Weights of a small transformer language model.
Size: 10 layers, width 512, 8 heads of 64, MLP 1344 GeGLU, vocabulary 15958, 47.5M parameters.
Each number is 500 + 50 x the weight over its row's rms, rounded and kept within 0 to 999. Layers, rows and columns count from 0. Numbers have three digits each. The size before them is the row's rms in percent of the matrix's.

# layer 7 MLP down, 512x1344, rms 0.0222, rows 0-281, columns 144-191
094:490527479519533381554459516457491562593540489465448527448488531448474481522590522409556483548443487492431477465399477512471491528501509535416524
103:588485572496461533440620596557550539465466461442511443407500517525479480427492466553448595399515545546471445410511489527481391510479438546520488
098:516482411466472422513528490530445501486446461537541566543531481572527461567566499517540514453440639483571495495550483547526485496575517572579475
098:477513484520475509495559467420545510431426511540556529509492498469455517524424507501558406541567491520448557410550486498470470547423511541489574
097:506497464402560449431499497534484479418507553514554520405509461539464497533439461493499492425456383492482492493537544475451553453488587571485494
104:522464469414526507393527462514543408432421518480547511562510506462474515503523503493527517442483416506479578360444485391510576491412503545478401
097:507479467467510521503575516586582575473427559539517502500488460498437527516463537485465544409449586531453489505548435530491568539470482527539604
097:589549478440552476521500563418507439448548521523541507387525502495413470422524488482538581604527481448413522601547480521502509516546442467492467
099:500488554550447522574402526528515556406516442482554509466470498616519504520513497510540436453440592464388478505447513497525515504538473459565441
105:462549498408439554470573619478492491547413505553519458452506624499495468472552477382584410496558458513432526555453508468515457530516475445559515
098:426551594493484368393562528610522579479423495510542471492491449548541497606551495494510517491508532474547431468446544477506520558502522420464468
102:469578607479548586483504484441573455416575569527503500563556476510471529486531540523426561431528475550419421497424453536510496507531547453472478
102:448468489521542505494552531528514512484546577564490464358451439503498521367526418555546550457505432460498455573538453416618496524379567453460511
101:443546527463498455485604485458456506494486449509513454474570496603510598480505498508513532466423529540487458495479641491402451519386572520534518
099:489547510482562535504445470547547497399510509567441535556471591470516400523457554411395428562531514463462514542528586491480477553528536492523598
098:512565420489548499632423530512468559476562521502544578470469433489549469527550503487551472546533428447496491526554477469550485503501516537514457
097:424541487491504515522460473540527454532473544477557430540471418454487456539520437426502453466479479478557477588491460435516497404499505557442451
097:442569545557535519532423524399442550505542445565407529530512554436582642461499519383442491491539552513442460527595509555439490518526576592520508
102:524491556520525533484552381452489450543580452403428528433632439453569477467470567630541455455539462478527503520563411454470565419485459524474421
104:546439574484553397537522522533530508428457527376445539465509487512584459514439442495490597502497519525448490577436521460423390457552514500554485
097:511488452494575524456513496508561553532565489529524559447463389463535474530506526448536427552550546526482569494466543422430440479421555523549541
099:501551551511416537552377501431434526471609450471501556448527489564509490534434508505458557566520582462489465489542436581449547436487473534561564
100:552432518502450544400592506452421475585510423487499525496494436536437450407489520533536535553499585621519538471532555551496498533473451461485587
095:649480494581516556467551491453554530519537445472539549475586524477409466498524598496546558449550455455455463470408562429553495515550462556601474
103:559547498521583476566515538497425540327514472449456594460555595512484547521529580532507560483553453439497508555504532452539437452558455421406542
099:526409590503530496540489506435470531570520508550489465472533503465554516466579558499503528496658531567492512506424456599528399494595604481475442
099:471484536485550399476542503537515571398560522431484478526547401516450487520412510481481566520377548405527479615535563555591374540604516426594516
099:516514510614404467560496546420502496506566529505537599540464535501586455493489520544543461496434524575352529595544479522482472537485451497478537
093:551408544461486547493476523486375509552436485496476492490520540480570529454518515432443537439514430557488463494526548498480397549551435479536478
098:560555546468515447489502487480483534494490522385535494477458408512464550513456530494518515529430491525423450549452539515545588524484502509489541
099:508486509428422490452422535446580534498537514489326570432523531509421529524596455589557481501562453547497457506447461454443510471434418522503526
100:488531474485516440505529537530533473462506532503450454382466496450565441386484584561444492439521533552519521530477493513469546532485492451545503
106:474438540382458549572519512553491499476459585423493503532498520530447430526492485584487584499421433444602479456435476513479484461468546488476484
100:468465540411436545548520438502558495528530322500578513521466488450495526507556481408520491557523508554491483508478503462535433445459503530495470
099:539444517543505567476549450579531468416398511548479440434524522500499490405468463474394466504496477559509498473432458421431517449424481474505588
102:416491577567568471547484510504582510461515491554535532429533544465487536360573531487472493534475536530383431606462552536535446475569468501510553
102:509543469488470502441498574426554533474431503496424534570483492477443458501456468504488518598501515492475485535506552476523500502481430564506485
097:455510435542500451533410450497423489584514540478522544546427522377470485549432518490477501543575552469412474481554491517557517548433464534456463
103:496528473462505506510489465477580490476449468534509540505529429506585510606522452547458476463421478499489485560489414566558480497489541490503470
101:504535524547586508553506520455508482510526504566564394495528449467578461641406519515510507302483537495567495441514498490467480465548405552471514
100:486349467539520471516354489474492492597462477576540526517489523447460543411481477504560483478447526492350518522561487515517403444557520536584502
100:449517506549563496545435431442468494457520549559554531477568523477470418493524468553582532479504448521519485445461544580514506488488490573544576
095:497472492495497495513558499501423431502527551526505542473596463522539563474460537503553462385501467445578452541472533478465576560595498398450555
099:475503497471463613460534521539458457516518564455619468572548542460561580585548454497441528541405439561551449485511460532472457420568465591443469
098:512517454484448551500536437537436551564558531462417496451475463563579399456527446499508483565470496465506518554512500486490463435537400483570557
100:393531526515481564482530428497561477519559522520520587476524432530466556504515425496507563464426587598481501536496488666464582457468604516479487
103:475489441435485460483496483504506555475555513564477469470465484500543530469487487572522535519651520501575487526489578537420525551427560517471493
100:579537502547602580481501508499455526483484508455532521449493446567445494531454474611407513494493559541539510537459460556471479528485517439475481
098:544595508579549507482444627454495452477542439452509555528492531448479512552474486559515442496488386453560489555525559502482567555514545440504474
098:458531498421563506526515411655472417430435444463450484462493456485386510500455503480558538409626553498497569525483561488522498462546419493495451
100:479394619468454562454422506469552617446592434500557394438421501484441501459508524442517590508576493492546548658454569397421467543420474598529486
100:479531464433517491516443458491416479497548506585454420538544566586499508499545438383524441499412489522557516526464439529474537517490556484531440
101:481475504414520542525488560456468441479532480520531431531454507469509443443462437497444471534497500527501489455588522505445451517495553468464503
097:438586507492529505508500433522548528564429475555535523483487501486582427516545495472528426451560527454511466406557531504495444522399473480435589
095:454464585459585477538426498501513466422492554494507496511472444439538491464454482520528523497617494491545511536502467529487520511424505575434466
096:445446507538546512583470503611507538457626542485563510493540479450570498565533465501430485489583532548488553454463497554508527544474564505510487
102:470511427524534513433431456522581451457456562528614459551508510547628556485502577430562436470424556526510522510534439536552587481483514564562508
100:529587463494476511516512493540494512543518552569483505531468527461530466467440544588480542488460495505513477477447543453554547483487459539510464
098:584532602515537446533577608591500493530514445533558531446532565510475569488523531437565525562467464476497469427599551521536561429570569547435398
095:471530428581371544626553515486474408530545509478465524497433512519576583577511526413482470482521440460536494483424459471465470503494508475514466
095:552598492499483562519483507508535483589407450509463436523473470484402509457399499532515430530491450522411479523511442575486538455514486413512444
105:502526452525451566579470416477534472517454539448506474473482502496559473484530572424450534561412466506514402600467560444456492552548480497502548
097:540481453496510496466528514502553461501424555530546490507537379485475546488367529492411446581522521465534535491553503498480507437534585523454500
098:474495436513547450484424483528514511445477514463523474513475552502497485410464606447533506479571460517443525446510427540462563509443442503430567
097:470517527426447402493568598481483480596521590508451480465480533507455550523616477517434553476496505513482558545505533559472477437514477425453498
098:518531502444549521511501463595457522514512460537511608460482494502503524539489457464559503478417464556515507589528550542539454520497493475574459
097:486539450490461510381511521455480518516512556533520474461522533477519483477543552456393580411463591621557483435517514445480503536475544591545601
104:469497467442470474514462502518493497418451553530468555420501498562534485464447481476452521510512514499553537462507530514506482482554545504551581
096:448536466432535490480534502590499451444482570543506466512508529488524569510404556477472610508497564514478541440464485486480458500460379472537456
102:415448439523573526542509487433497468470540552455471510408511465445503505464506567511481486514493519447431499533506486484519524524422503595471470
101:542505522502482457505547496564584469510472581562426524506485565502507488569540531401442459428464408574536495349488522440512439429484488562474554
099:447509543540586593624461484454592518492531486454494444485453490498528500550500465504509587470517520526464512521512430418534483469504544522478453
098:484478419430432457521500498547526467412522563493540554584509539559501511480585443515499524487623526485526456518481411487424442586522467437517522
098:590494541514475580469609562511439483487496575568464514501552547434510557500549604472441459462570504422503525460542490433463580527512547559530571
096:525502501463493542454489587523534527563462535538598458447513442564484492483495478535504426501411534514524485564544458523478579524500492575450643
099:527453480529497501622499564588439522656587588459436506528500545502525428441571512549488520469487517484547571481480568510569512528577553435552487
098:518598528518502481485588490458430403460447477540520495435463487518446508513509456545418548421491482486469517492441467538502481492524532414567493
099:442463607503552494496568557540487511436426501548493465456476595453544568559546505471488565542544421404557484556540508564437495486579511445519497
097:525579486456454452598534500482503451516608511519567481540545519440601562502437525470526448554552509532475527485412517551431498504419503548427535
101:490483468467492516478488465508443448481496489589619495472527594529453457528478546541459392411542456511596536512518457522487530505470466392556442
101:417496508410388510546515430457614440540468571490537598509439582580467459522527464523465427445497634557478416456619536554519483568515591604543522
099:476411483509487540452510584503466525560545422443480466557620537464443560479525449483536410553455473503458511470550512516486448517512484595417513
106:495434397491518540528494482434512516584461526539502422633584477516443487508479495538446554472553605429477569492544577492547547451454462502430433
101:523551565480502540467500464530533452555509459531554498493408550547495421530556563501574452442481470498543486574460458446405460566534423494438623
099:567559445392566511550457434494523559496458499437505462534412531379519495410443590520554419516541512534452530515482533552463541563418557506556484
097:486574597459516462581567589480459468466436475452502453465460650577485552580610538529558557528452476580564497473463511464428489565538462440597515
101:506456541470579470491492457565511485384573449544471386441530486539404528418410482519471566478520516513447467437492587532450492415478460463495459
095:474456469496463500524510516581508474440492557453487488451450488485492457444510449527480505448507547497498465461485512561472480521509488462496541
110:572529454588520513540487531525470434476566512439533481532547447450516453478521511442550521474536394465476582558529491496549518488488613513472555
096:479445455485452533511424597508530460586492397516490486410519447537530530460518370540493482492467514526494508575490491491524513495498516517466535
097:477548470511489537464553609545398560486535500584488490401478510512558422562574552585451479568379426471577500543540546499500499488551537473431476
100:471534489512445524488466463515492500460553447470487594476486536449565473390510461456498503418453477427566609426492437560539504538512457480512531
100:477498503606485546574423570538529513498436542402519442540481528481573492555429553573589600510516443519474450556553543450541456486476439376431438
159:514471572447430537469483490535485492434548498506456512542455501465508574533477471558419509441509499608506576488471472475519536352506494489456427
102:419547479536455477561404570565484493540482514516427381520510499507464461408529502547478367526599494503523511428561511483516527505521448459454483
101:451421419475603464532550587410461517487507487513499450555440494397491472451443484486447476482486445458521524437568498497552591517590504538556445
099:476454457494465503415548579552449437488491536485458471481519560533556494460526480600519566526492423502460514565517472494497532564526495532460447
103:535584592468573518483478478568553597539454549433491491456593474462558463529456544483531556611449492526515533560474570489520544471516602525489407
098:510556518441512507523508535579460390466574522528574530458477501521526554425504448467533461481534591481478433510485426448601564498479506479517527
096:476540526430521494513564506544527521538570407531513464483568408487497613528493527491500650482490503547496538468453517523419504667481433588505430
097:443497550466504503548502458551530501437465500452498533570564536487520404460499437392512512556412427526500559449516627572488494486481448605446464
098:468455440444385528501553456416520457447514410499469535493470525458519520570441572421509516538585427430577497424516590461515506479564529499452527
101:481465438483450458547520497472513376564498504425512438497459492503545531466446428420501460479472540475496552451462434496514546496530507464387512
100:487515551573458545509567471464576471504504491532447593473475557482452522468520471451543426513445512508513459517513461463516507559529456549470454
095:526559525559421449485495543539602378530523542562453565520481492526572420463465595570504513409384574434544463388467473491512543543503495447474508
099:572419515554450496500593549565468507478394504523591451398514493537568551520533385476472456447526467512419504514496471510536531467528465518456505
096:507467547471608501493490494450451465633576460534482479525508517524594487506502401510383546505536496505516512526554510401489510518471524554507450
096:527563554558500575524604538494566493545498411481475414562540458459541579551517459481467508541470547681469430461621527509530536492482499511551432
102:526543463564409533618490513477429551523533566585545528548494506560551541475503448639411666412496363401543441497411514499606490548473486438573428
100:467476510477418532555497488512474467433595499589477496480577558466450471494524556535445540476456515479444480483457528460509496475444491391531412
101:423441446549494591501571504458425508507532490448512449544398525514513484403607492429514421457519529436456499441526492437501540478505507453404537
099:447554515524508618493503525556500538500391490516458450569576432499531578607564538449475489529483485475520427471455452484572552543545441494577498
103:588535505493462478545561462490522467498560336469500515525500521574473504538473530434583617550521513494519590555450547541536482442479478405540470
100:533643440500517493490560488492538443480497423469486521577468478484616502506508530468580487505469523580504503478448516495528482417464519467443485
100:523529494542557526510435469449483517472528460504540459585492474497555463495576547511532467511470482551491448561517470493492463575543438444487455
099:445533563468613540498548418415548563475510424504591544440560386468626613545559614491555573454550494486477485554484505560534588538510485524462421
102:577422502480450545410548503484454481486352570445554505458479488507452450585493467459562510484458543528582519543451509519378517478488537449578425
100:440537465520522460506513481451459481515490519596490547515587539543512547575550502503530477535467542547557521492514507478519452480515496613502523
100:495446521468473504560463449494540511535602523523494428525494515503469483484583516489528593472467564532469480557500502482504506400486529425515501
103:488555519485458566499541515532490481454490543468524525507464515536509486542586479421514485529563542468490590522441450515460520498522556553517504
099:527430543570436519515514493501484575509384446537551512510560477551429462496469517554651405390435486501539495478367444566536492502549456469406528
097:542508549477493549508491474605456539530461512491499511533567468470482608585408534412459486519530513469506529507569444461511494626538517518468519
094:521526411510487454493437415571436553519512428538430469577489518500541497487501364462461469445552603542639547513490563500559562570532534467507472
099:493488441459543517481497521499481620501503507509511482476444458527459494447545490518534488494497504428493446550410495479566457483527472499579459
134:509475429520544507585564579452453546573470509482554470520510490538510506540426440401538434464492405415501503491439410482446554526500496475519487
096:505456548427443496530501579584426550513411484525484653614600475391540452552576526536443602557499448443477442426525502454510588517505502486495545
221:526513513473431538581555497458522532511534525450493480542439459447547602554458446500446441454508477535500614544371523543407564383535553445458371
098:540470458515455465471546505464483508547508439441505426567588444461535507503549442564519445474537560462438516479452460473407575449505540468455523
103:538455388606481588577477465477502426571452431475407580442507539645476496437564595530491523536606490533447479443654595452502479525553547532515481
095:510427478575562443462505547511476643482593543554521535545506475456534472564577547391530434537576522470605510573527461452521432502480517529510445
102:537554504533515485533592428477478477455554476543562487503526582557573521486450424540520494575471564442507428470482526530461442575524571502446550
098:474469424455505563571478489481484549534538593444440452482568521508435493500516473519511386480531550547436610468499460497543432607461521434513527
097:576499571483456536411469469456418596444451463459401507523502410405537525492503486517460561467468401457429522446473522484522527541592434534494559
098:543511484416533477450582464475462486437544509547443506483463598503446387625482483541423546525429561540542513465466594498424467518467500516506606
098:552520465480474453537449502524480480529525530545554543524504440556558533403517434453442466478610519482485516507506520446543604511491535508473485
098:516519492540452497498484474469514521490418501499462393509514461515560618486464556454529453411406477582528518478564570420438428531522510516490522
102:520514443519552542528613486489517415488552479389578535528553489455492449541469547517436455519456510444475492489536548528495495392486483429478483
099:466527492555412565562506428591486521479581476542492636488466523460378477451459484443456503532550546528646544585514538574493460564457527476537479
096:388525557606438526602470432474443574526541532491486512612454454496495588556531460485524467478472485500616624442456473571418490450580544384431497
095:516421554547516492512451441489542465434556469454486529494485540569490456548474496549488514424474495540454533440515491508476427535451519486555459
094:501504562488486483418521421493566487380591515471482506524527592499575515596559446468472491495460514477400501579515485567551502506524493572448483
103:507539507468440529481529445536573503560529507530538559544549480472406480397484425597472512562470491582493563457492515505490505444527492572509504
106:402403555458465466514510520538550516394492426497471539455527483498467488507486459501541515527474529494504607474437530457493578558496475499401494
102:490537489483478494455485494555513559544485461531459493536411485498557514543550511483556546527535461490562524456578510542484471443570526528485533
100:547497497483478472492508561491573482475453499420585481504563464601510503535506510540489539561512479530517552509482556455508540486517484411534454
093:535399491555469461503404531561417494523460556402468567553436474452454483566422387493450543530551472493487492446555453488623535446491518547442491
100:537520547554494527484508519578572561449488430461594490502476549567425532499599558476476558612466505460533493499544468519467450419531484476390530
101:493456465514483544575463505532472504455460537478488516395506527499479504523528552486520443467415442523533568538500483493544455547438565493539501
100:502448501518379516580443399530428485453446542512545506547517536535543443431493469548520468481497392536592493478471524434428519478506475531472455
101:525489463487475491491523496551481504499686475619472551523403476527431473492515481472512411493428560469473474538484435540549525456461564577499523
098:483596546358560533520514522548543554527497520472509445523490552479581504411502503509528597545437546561532528474506553508507470467530433554448536
098:544419486492614510571444572455551487463478533584510480497583536487542476589474448474476514504487464561485487504458499519527553454528523500512437
100:508479529483474559508462526521563493512484512556504523487540479460513475415419536474546464533472562535523346515454529473509501507514534580446457
100:487479511549546392520424547484509531487465485484487430477418578441414569481522449471556484493518523450525474479453472487513438456547478490463495
097:475524408435478469459517453484619480510488534529490487532564518525576581430520565573464506563580501563531472525460452484549488521559449522407558
102:488556490503524430506461489521549454484530606532424474558518460568456475627489536437576534556512500477563483579511590536508517513523592370499535
094:511547566525497511541502491573547560499470529572489462541504549451460509551569499396470561492524547539442530522581579593525463456552558418509453
101:589498457537456477537539507492514466581451456492493494529518507507409458482405552495659466427464447459469528461511452495539535529517524548440438
101:555504497571443441448502485469422557502429440458438489578465447561501476562488467511489482415495526567542494445458392509490580404474497503374479
098:498512447549489385439502528482566549481552434570490503524452537459531518548492413541505482476479575427541555555463540519476511532525537540398474
096:434436504590519480505597476497439538486507459399563529418475488481528538480520553477426559497457577449466496530537498453476524485535471589514557
101:562455558506395561518567498541460517563538388589580457540481517499511570528487486471483503486501418458542488465466468536533497432528465542498373
096:559618506471525493474504550474501554574513489537436575508438485563324475526487516459491487577511472474470537531563422494548504482533493507567482
096:502440512512426549519446456490442507527414529450472484525532615525444466502475573516518473437583534580508479510462378468558499540534505505497469
098:531583558542502533536536517440618504537557579497485404462491463472477602443440512492523444433499368496439466526507605434504468553539524496448557
095:440516411382502530447525421448538533522450462440432561490415578521534539496480500507470487518451485568535478405522496526490596429495448455484401
097:421513572409520484585555362536445509467532467459473426572597502552517465530506390463478483518478498517561513535494429431455497588524478470500523
098:476442407439524485394565523468596493610428520473514524479449483555549634555518424469517449480555550484534484546471510475592485446475472572527493
099:437492456509586390502497552507481428472501483556552530518436447476554447440530457504508444539593504456439482412400568519388508559531543610473504
094:510487448479541513460477605515437515491496563524597454442486554507437592601487606504434509473535530513544453511616509487546546533553494441489541
098:466524349551516437468468485503404483516552527545574523466457472461474490439470610501422567417604483476448451534499478440391475481484476553561479
096:465485479600569518450461472422501445476526360494471504431477475496472434537504423504536630446440501467482485498542465539546456504415507556548538
099:504484520401518477499513504448485480503597497474481531453512530569502476535510533580453524432486427515515499518522499444429547487492567489522558
104:541529505541551522472576492460459491469494599578475540481527427549489558380509567528447523544443451435543487472519403440495561509446529433425514
095:497498504439527529563553504594562615509570531461475410490513409556463562527550520566445471429501468438493507545464552559488514531586525501449508
099:552556507538560522441529545509498546555501510491522549467569463453577565581518471447460488464415443437491517459500397545628458521516531452580506
099:497426469556466435540541412488543436476488523451434605559457445500466450597561439418508581462456529475536511626602470537530503530444552487526340
094:460503526527493494514471463535523520517532485444444556472601523471524528500564414488571538472543510476489538472487507481518555503444463401502501
098:508432516422481447484505524465441541495454413545503442470493571409478452483466516570466423512430534487494478644503583587501469480527447506494496
099:430527567591470580380514572520456504555461545479509483482444409512528522502591588476527443521549533500512496506535493484545486548546518577471419
100:462470534490477425513599509521537546566524556549459464532469458541422604455429424552556571538507537441537565503538546473473543527551494588476483
102:501471517474488457455499552470597430541504491494507549587477439402480502473469505440502569536537458423549481489462451472500511515514482566545415
102:475475563528447526484515515421459427471504553479513453526557438481521512527519547484479515511484489512552515509499495537487489469497453575481530
100:522514513582526479518471483510483431533511512659474490546541468523549490517429596569403535470526444485511495497505535418542549473538465562538568
098:447409500533339572496418455504496486404530457516421473539523514532461518523580420502601562453485503494469436527479546517509474453532501347508556
101:512478466527452583397429554551435495530383493557544530496444497602449497573538515484478465556479474407473546466498481502532471484490492423602467
100:453502465455455433471515494586419548479543521408531519444544474493575511546409537500477517523455480548439534425496597598518498471427517457517359
095:492444537635530431515542444437524479496541538525445504469506488523427521489564453537524432476451485532579522445559519459531545442514542515534470
098:561479397432517457507537447484499445580472511434567539535413474435507604453548450426469508511518503417625544483486461480446496537480528505535486
100:446542552429543494546447409434464526490387540591441506506571497446513475563519576495452505536510450477531467473427466443564527459346472507525485
098:489626470465553501481537496597526530440582558522488457525525576389368554393513514483415509500500497525486515490473530515514429522426391461584434
096:502421530542565560525551567457501519453427474509535599535443543442473551433550434471562544460430520508510454463558546550468534465484552550502551
095:527463470563499521565502625505510564437605516506544549497624509473525503480401549510492357532582521491501501470521436617462502510431425487490468
101:433378441549480534569481416449546482508462525470535463455494548505581385465476557569508373535663506505658457496529586485448513482424459547545446
101:430380504475528543540518501459484533491565434515558538483522482470574490463559507551566520374404555424562447479486535483565527547456475522472624
096:469472546476517565451532499457545481513549426526502473512462503602472420507376504423502513523524533570491444435391585531506468561453549453475447
100:550456522557540506601417529476465474526491465452483513520441544381532619459547467520492520460558501525555464501435459486542473421550428480552511
095:505458496552515363461498577523558500461494494411510412473540574400509433463492541506481529412460545482603509469553514528591498584454444440515518
099:493474436494558519507551414456479487417506526435525528572421519441469503496511532481474480544491558515492458396489527539458550462465459515621523
100:571482476484483472417543556448512473453506497560470538547484506491356465496540449509565544473526485505421509485514505489413462483453450595475386
196:416447476471469508397399427607467412420492507576472488499473486530531562489443556518474643547478520496498372483476470452526430511483377565481542
098:482467590519451434541494448505449498487324474600573486551480464498552485546523582556477481579567510537534501481428411552532435519508469460526520
096:593455399506469473531525520533543538539537459515478510500562435378472487573498385476490506488456573528579489453484447462509500561530454491546483
100:490542471477540438509475495503531463456448422471544464436564425489423494426513456469525485464528470421457524511565478537456524527486473501513377
099:520508485466449408482487576489505469487473457497483577555458461472597495470459548494489499552559565520494526586487507605491559556423433434532529
101:520418602541578437520459543488530495440468446427595396494497448444529503495466527548548516432446475473469515535504542497408500452505415490391553
101:541478428479551542560483491565483538487443441508420516503540483483557473501450471498404489430520438597496527531484629560476513518496562489414428
104:467452514571472526430393529515466587521564569540478509547549522486500462539513422486440480494428540535490481531601481447468442521586402441514402
099:571436523501483518370519617516477475502428448447410484570459466560489623478532476521462520471459546496493518577520636499454557484559517493522510
098:479499552559557483522494534475516490596534567492502539497531580488449410444483443552644537507581407542421548517464516596505445517551524532538570
104:431434529497487418518485574473533569566500523556498472570577472514571489537405485436490518487545580510547540395439460436575440510441545517523434
097:487460462603510483409461525430583530571496553508614503465646526503473411457453494406475478534466485446482485541494486519469596574479553446434501
102:527488497545540527430457510482437465572590444451557547503458462563440532580455405461502462502566494543420491574542560482483512522511443520484476
102:461543520460519429525456459445453463511462393507595454463498504550583504485535501477480421522475404422527561450486479437465466541518474474546527
103:521478527625553395508489566501557473465570455549402504535423504452575566481505474485478481491477560489513518578608439406566387458553428529439516
096:579464420573442537435555556508416490462528412424503366404423552477494498525406452577501555560607568546441490572518603556472507483463429540444535
103:500548537520544612526399438494551511528563514541529447440577487527453579486373386376533467572490502438518560473516462418505454487421501508514551
103:517473572596505492524424533475597603448458495541474553506407533484428508535463534513434538486530515509444590470497559529418441549509541513514535
100:549350533513479569526485490421509525484531414547460511524535522415512504482460521577486511557401397448503421480516457499451377424597570482579605
099:536596420534453522533492487471432406537542453497465489502434510456553477576473552410497450515576450519566583512500538566523539490454491542429504
101:454505564455524504442531483511497470440556584523475511545606499428470469518517469543533535490549558467504520392523468472518460470507609470527483
100:504517475410496530483472501537603529502494444552490496467543420393505571505501515523541488565541498460510520433555566556482522587457495464521540
098:492455651463453484534431504524459530544536502458405436464484522482416484533581524458392509458419442433522456423466507478535498576536462468528429
099:446532429500607516433452505442517506459512457562517469505497493563606476523504430451474461486402432523495529389528533436476470431452438546422437
093:551544604596455452473489518545493602514481464471473469500616423556534517523531530527470554531554434492586551583500513501455533544531477543554393
098:574615561492480526536478515492440491506449558521415493458482504526472480516451503486551550484344511518521431544594511480508431459465474460513431
100:511508519523546475403586575425451523568569549510515533555534522447494519491554556501548527514444389552502547427454514464481589484441446504534541
101:516367515567516427506529541502514565446481494510489479603507490471468420506542508530514562462564535423530497453547461499484559474480536511459477
097:543454499499458503587478517559502394452517454601463423503413482456499531515431506408488521489500557524472525525547523466558467524534566608398516
097:462466438558475554591606612421436518559521551466460521526438444618546494507442478546580491511553406493444443425491520468426515479455459484501463
099:500467499511532457473419447426442440465574497468485427475530567487482588528515452447481551487459494543523525451428461497474475460590522461553513
101:472495533450573493448462469541483492618434393525584468622441492491551525662520530494453516551458468560478456525513463394530531439596588587472531
102:556535491514522472572494432497471480518515503525516534443495586546498371462538480586484532447442512463377446580463424478494429523593542441553460
098:518583577517464538503519504498525548502473489452532485482425487484519460544505417591538424559411579451506459429551446502500545465497442451508584
095:488534539512520432532489508451492537528552524532516612450510584452355597540465449539515462520543411518425484463514510431579459480499489425497562
107:526430532504444549509475496425528588465498539540483541458486617510477437473527509531535451542486520527495533554527525449562433434561460471562523
103:584472454454441458571476431483459505445412419512447492573437437500423536457512544536499439514431481430452461556578591504591432553637530447493474
099:469557470525509469496466443446470506468496479433557463532509533338507520391497519519549487574403566510429441518476613528447517493552475443518504
100:546488454556588527509575504453465524476506475449501496480441463530550524509396496579513489620539484439540528477493429446453463511457473437372467
095:542511477439532424377541422506484538515595453522523446535499516427447566574546446478494535491478618496595549528430500412512489554490536493395523
097:507565542509445560500552572444489469534492562470435563548555500532506462468501491536494487503572427463506462498500469484525527512472516556489456
098:537419560405482480580438435515510533517439517510409419459599504430528502446483591506490477361438454562407556539546598547443542543478545441578508
095:457575489509538495588504383515486545557468439476580429448483457516523512444582469581347459498507544505591489478591511539473476613515542541519574
099:414454516575442522452417460510487482506500511643443546544457495459544459575461596514536502483467477472457492522465526489486524557540549433469487
101:539495528565537393485439548474566541543525443534553505522453521506576513533488445489514416521470514511485478534462519495543515457498512462550510
100:448502550565502459449490431535441499404573429651597459457619550458508493486542444574489519432524382488543514509566549427466523484527482533470562
098:465543537375496424597426531526524476558562501535502514570484439484519507515446387565514485468461493543486504516409410588462467487569567497505583
097:574457432528452463483626476507550533502512537513591509481469490493466497436567490528499584479576505568506401548536435467446490468480478432556494
096:536576458447622483616476492594550444420386405504585563538563466484610469430549455520513517472394571467483416529450495508366560510466483463462557
099:509449535476444467520553461523373550517573467459596560506486463414520571529524487378474646490459497433402522419493457568536585448564601543475475
103:456538544449511520551483492506494566440550501454520484481506561467455517482615435482542462527546491549441529489481434539650586581530528467458469
099:451440463477491451584494447465531442481527457541599505499600455466478504524416567533523529447502507452519525592546482492497490453488494510556499
099:564532527547414487497409537540519415397505479469425480535446448469502521550495441547509443545524492498432506516487417407578510522518425495490530
103:540578509436446530450494459441468472598520577451514445497486553415496389492508584472534532521538525461643451499428429534577523468498578563520511
094:485488427423527496441536501514573543511500574454508459503604465461581401477484529505532508488538519634432533403521560503544473538551516527406530
102:408481467516401622408580595425434464538548468416549493467522454517466608454494493528500558586547585537487610482535525465492520532521494528557581
099:474443461489534453533457521489532541507546469409491507508507476473439627560546449484508497559461543439446530520495446432537526556431475449425469
098:530500489492494543561487403461553412466482448545597535591473453431510515545514542473484518513487516519482481438558464540525558578445464474450453
099:458439532543562451558434351428509489436507516552548547422565428487548447437537464660524415563482574408531495572570476513613511489469434446513502
103:591457573507443543396595618522480511557506538534498584541425477449503545553501573524558582526479486547452422408524528467512469560528473434444487
106:509472582566482450502541497471520542487509537529547525581481474534469435465529600593486508499518538467507589455489426499476451461523464499549488
107:521524497449507535484539596511497408535460581489486547430547473494407494578552582463480441554577497416515556517544436543470490606413466490456634
099:520529537523359565480601549516589486536599469607546397550439411532437480455442475504445486542468465607497537617463592434506529534452498483430480
101:452498512454453529560526498523470572468534515574471411510501589520522460578525473476562574461471468423491478574457463486577494564486476431488568
101:538479579516425388473536504491526578450548453436498365443461550461468597532641502486605559514503474585498553487500459480455432493566526533450445
100:509502502520480536540467499498632469531510469558525454449490476490461457500463459544547451519476584487556507462543436468522505431433562545614549
100:561468474498442474497458473514460534443457486502450498560524445428423455488474427574550440571531475477547459572515537534444537575547629592581456
104:517480511437459498483523592545515496514489669495435491537524507450514428536422503587473487499446523489592423507460524360526530454424486470528547
100:621436432479490450466509517408487502473451473447466501499481440496371478514516566420519446548488449540480528488523448522425449558513524521521511
100:367512557533504563472534505501566432520544553402533468487517454609462475473477468469451470586531625537512528517468531459462534563467410510515557
097:511533579509461458502426453536538515498551491505464471435518440487472522442416491511478589504529501583492517563570425441583468504539575484527438
101:532452527505499414473483462480575441543488553581512530385575527579436601486444467519525434522539543448498536421457412520505513488517437528466453
103:526559503531472519458477491417428503535568538529526524501622469417398480500533540599500563569553497460445487585457523523425467493535505491507529
101:475596509468556499524402418669599427502571403498480518573446493516515404434604598532470475459515545413513480520476578557541585528458574526439512
099:534526447486448502570414572532491469534354588521499471560491496508508519480536575520465560512566445549414484580495437434509507453528503477435480
097:414516468491536500466536529590525515502514538513386542525593495597439553624563458480477486499504475482515529441467518499571480438431408434598529
097:433536494491444446459466570482421523551564520610583502665503562432509580372610475464441547467537540523504518478548572421514471416503484542505435
099:474479459537535522468439449444517382398463509441528539422522490421515427469555421593499436526459572510423528479520439573419531505506460515461505
095:558513517510645520528428488466545390533522409555460545480499523512518467452466555469464425559501567429529533530554470410439482443487524463476438
101:478525497502486562561518461503451498507637445545473441438468479511460446550560549495485503421509499521437497540509497608399563466518510451519497
099:557444479501373507429401514553459472511580558474445457471449533474458529424535536551452456535557515563558557501416489474596536506420528531522471
097:513503509484465506440518491522527409353521492474489483529410586506489437488420545545509520504396429446464424468509522482520485531533448533501563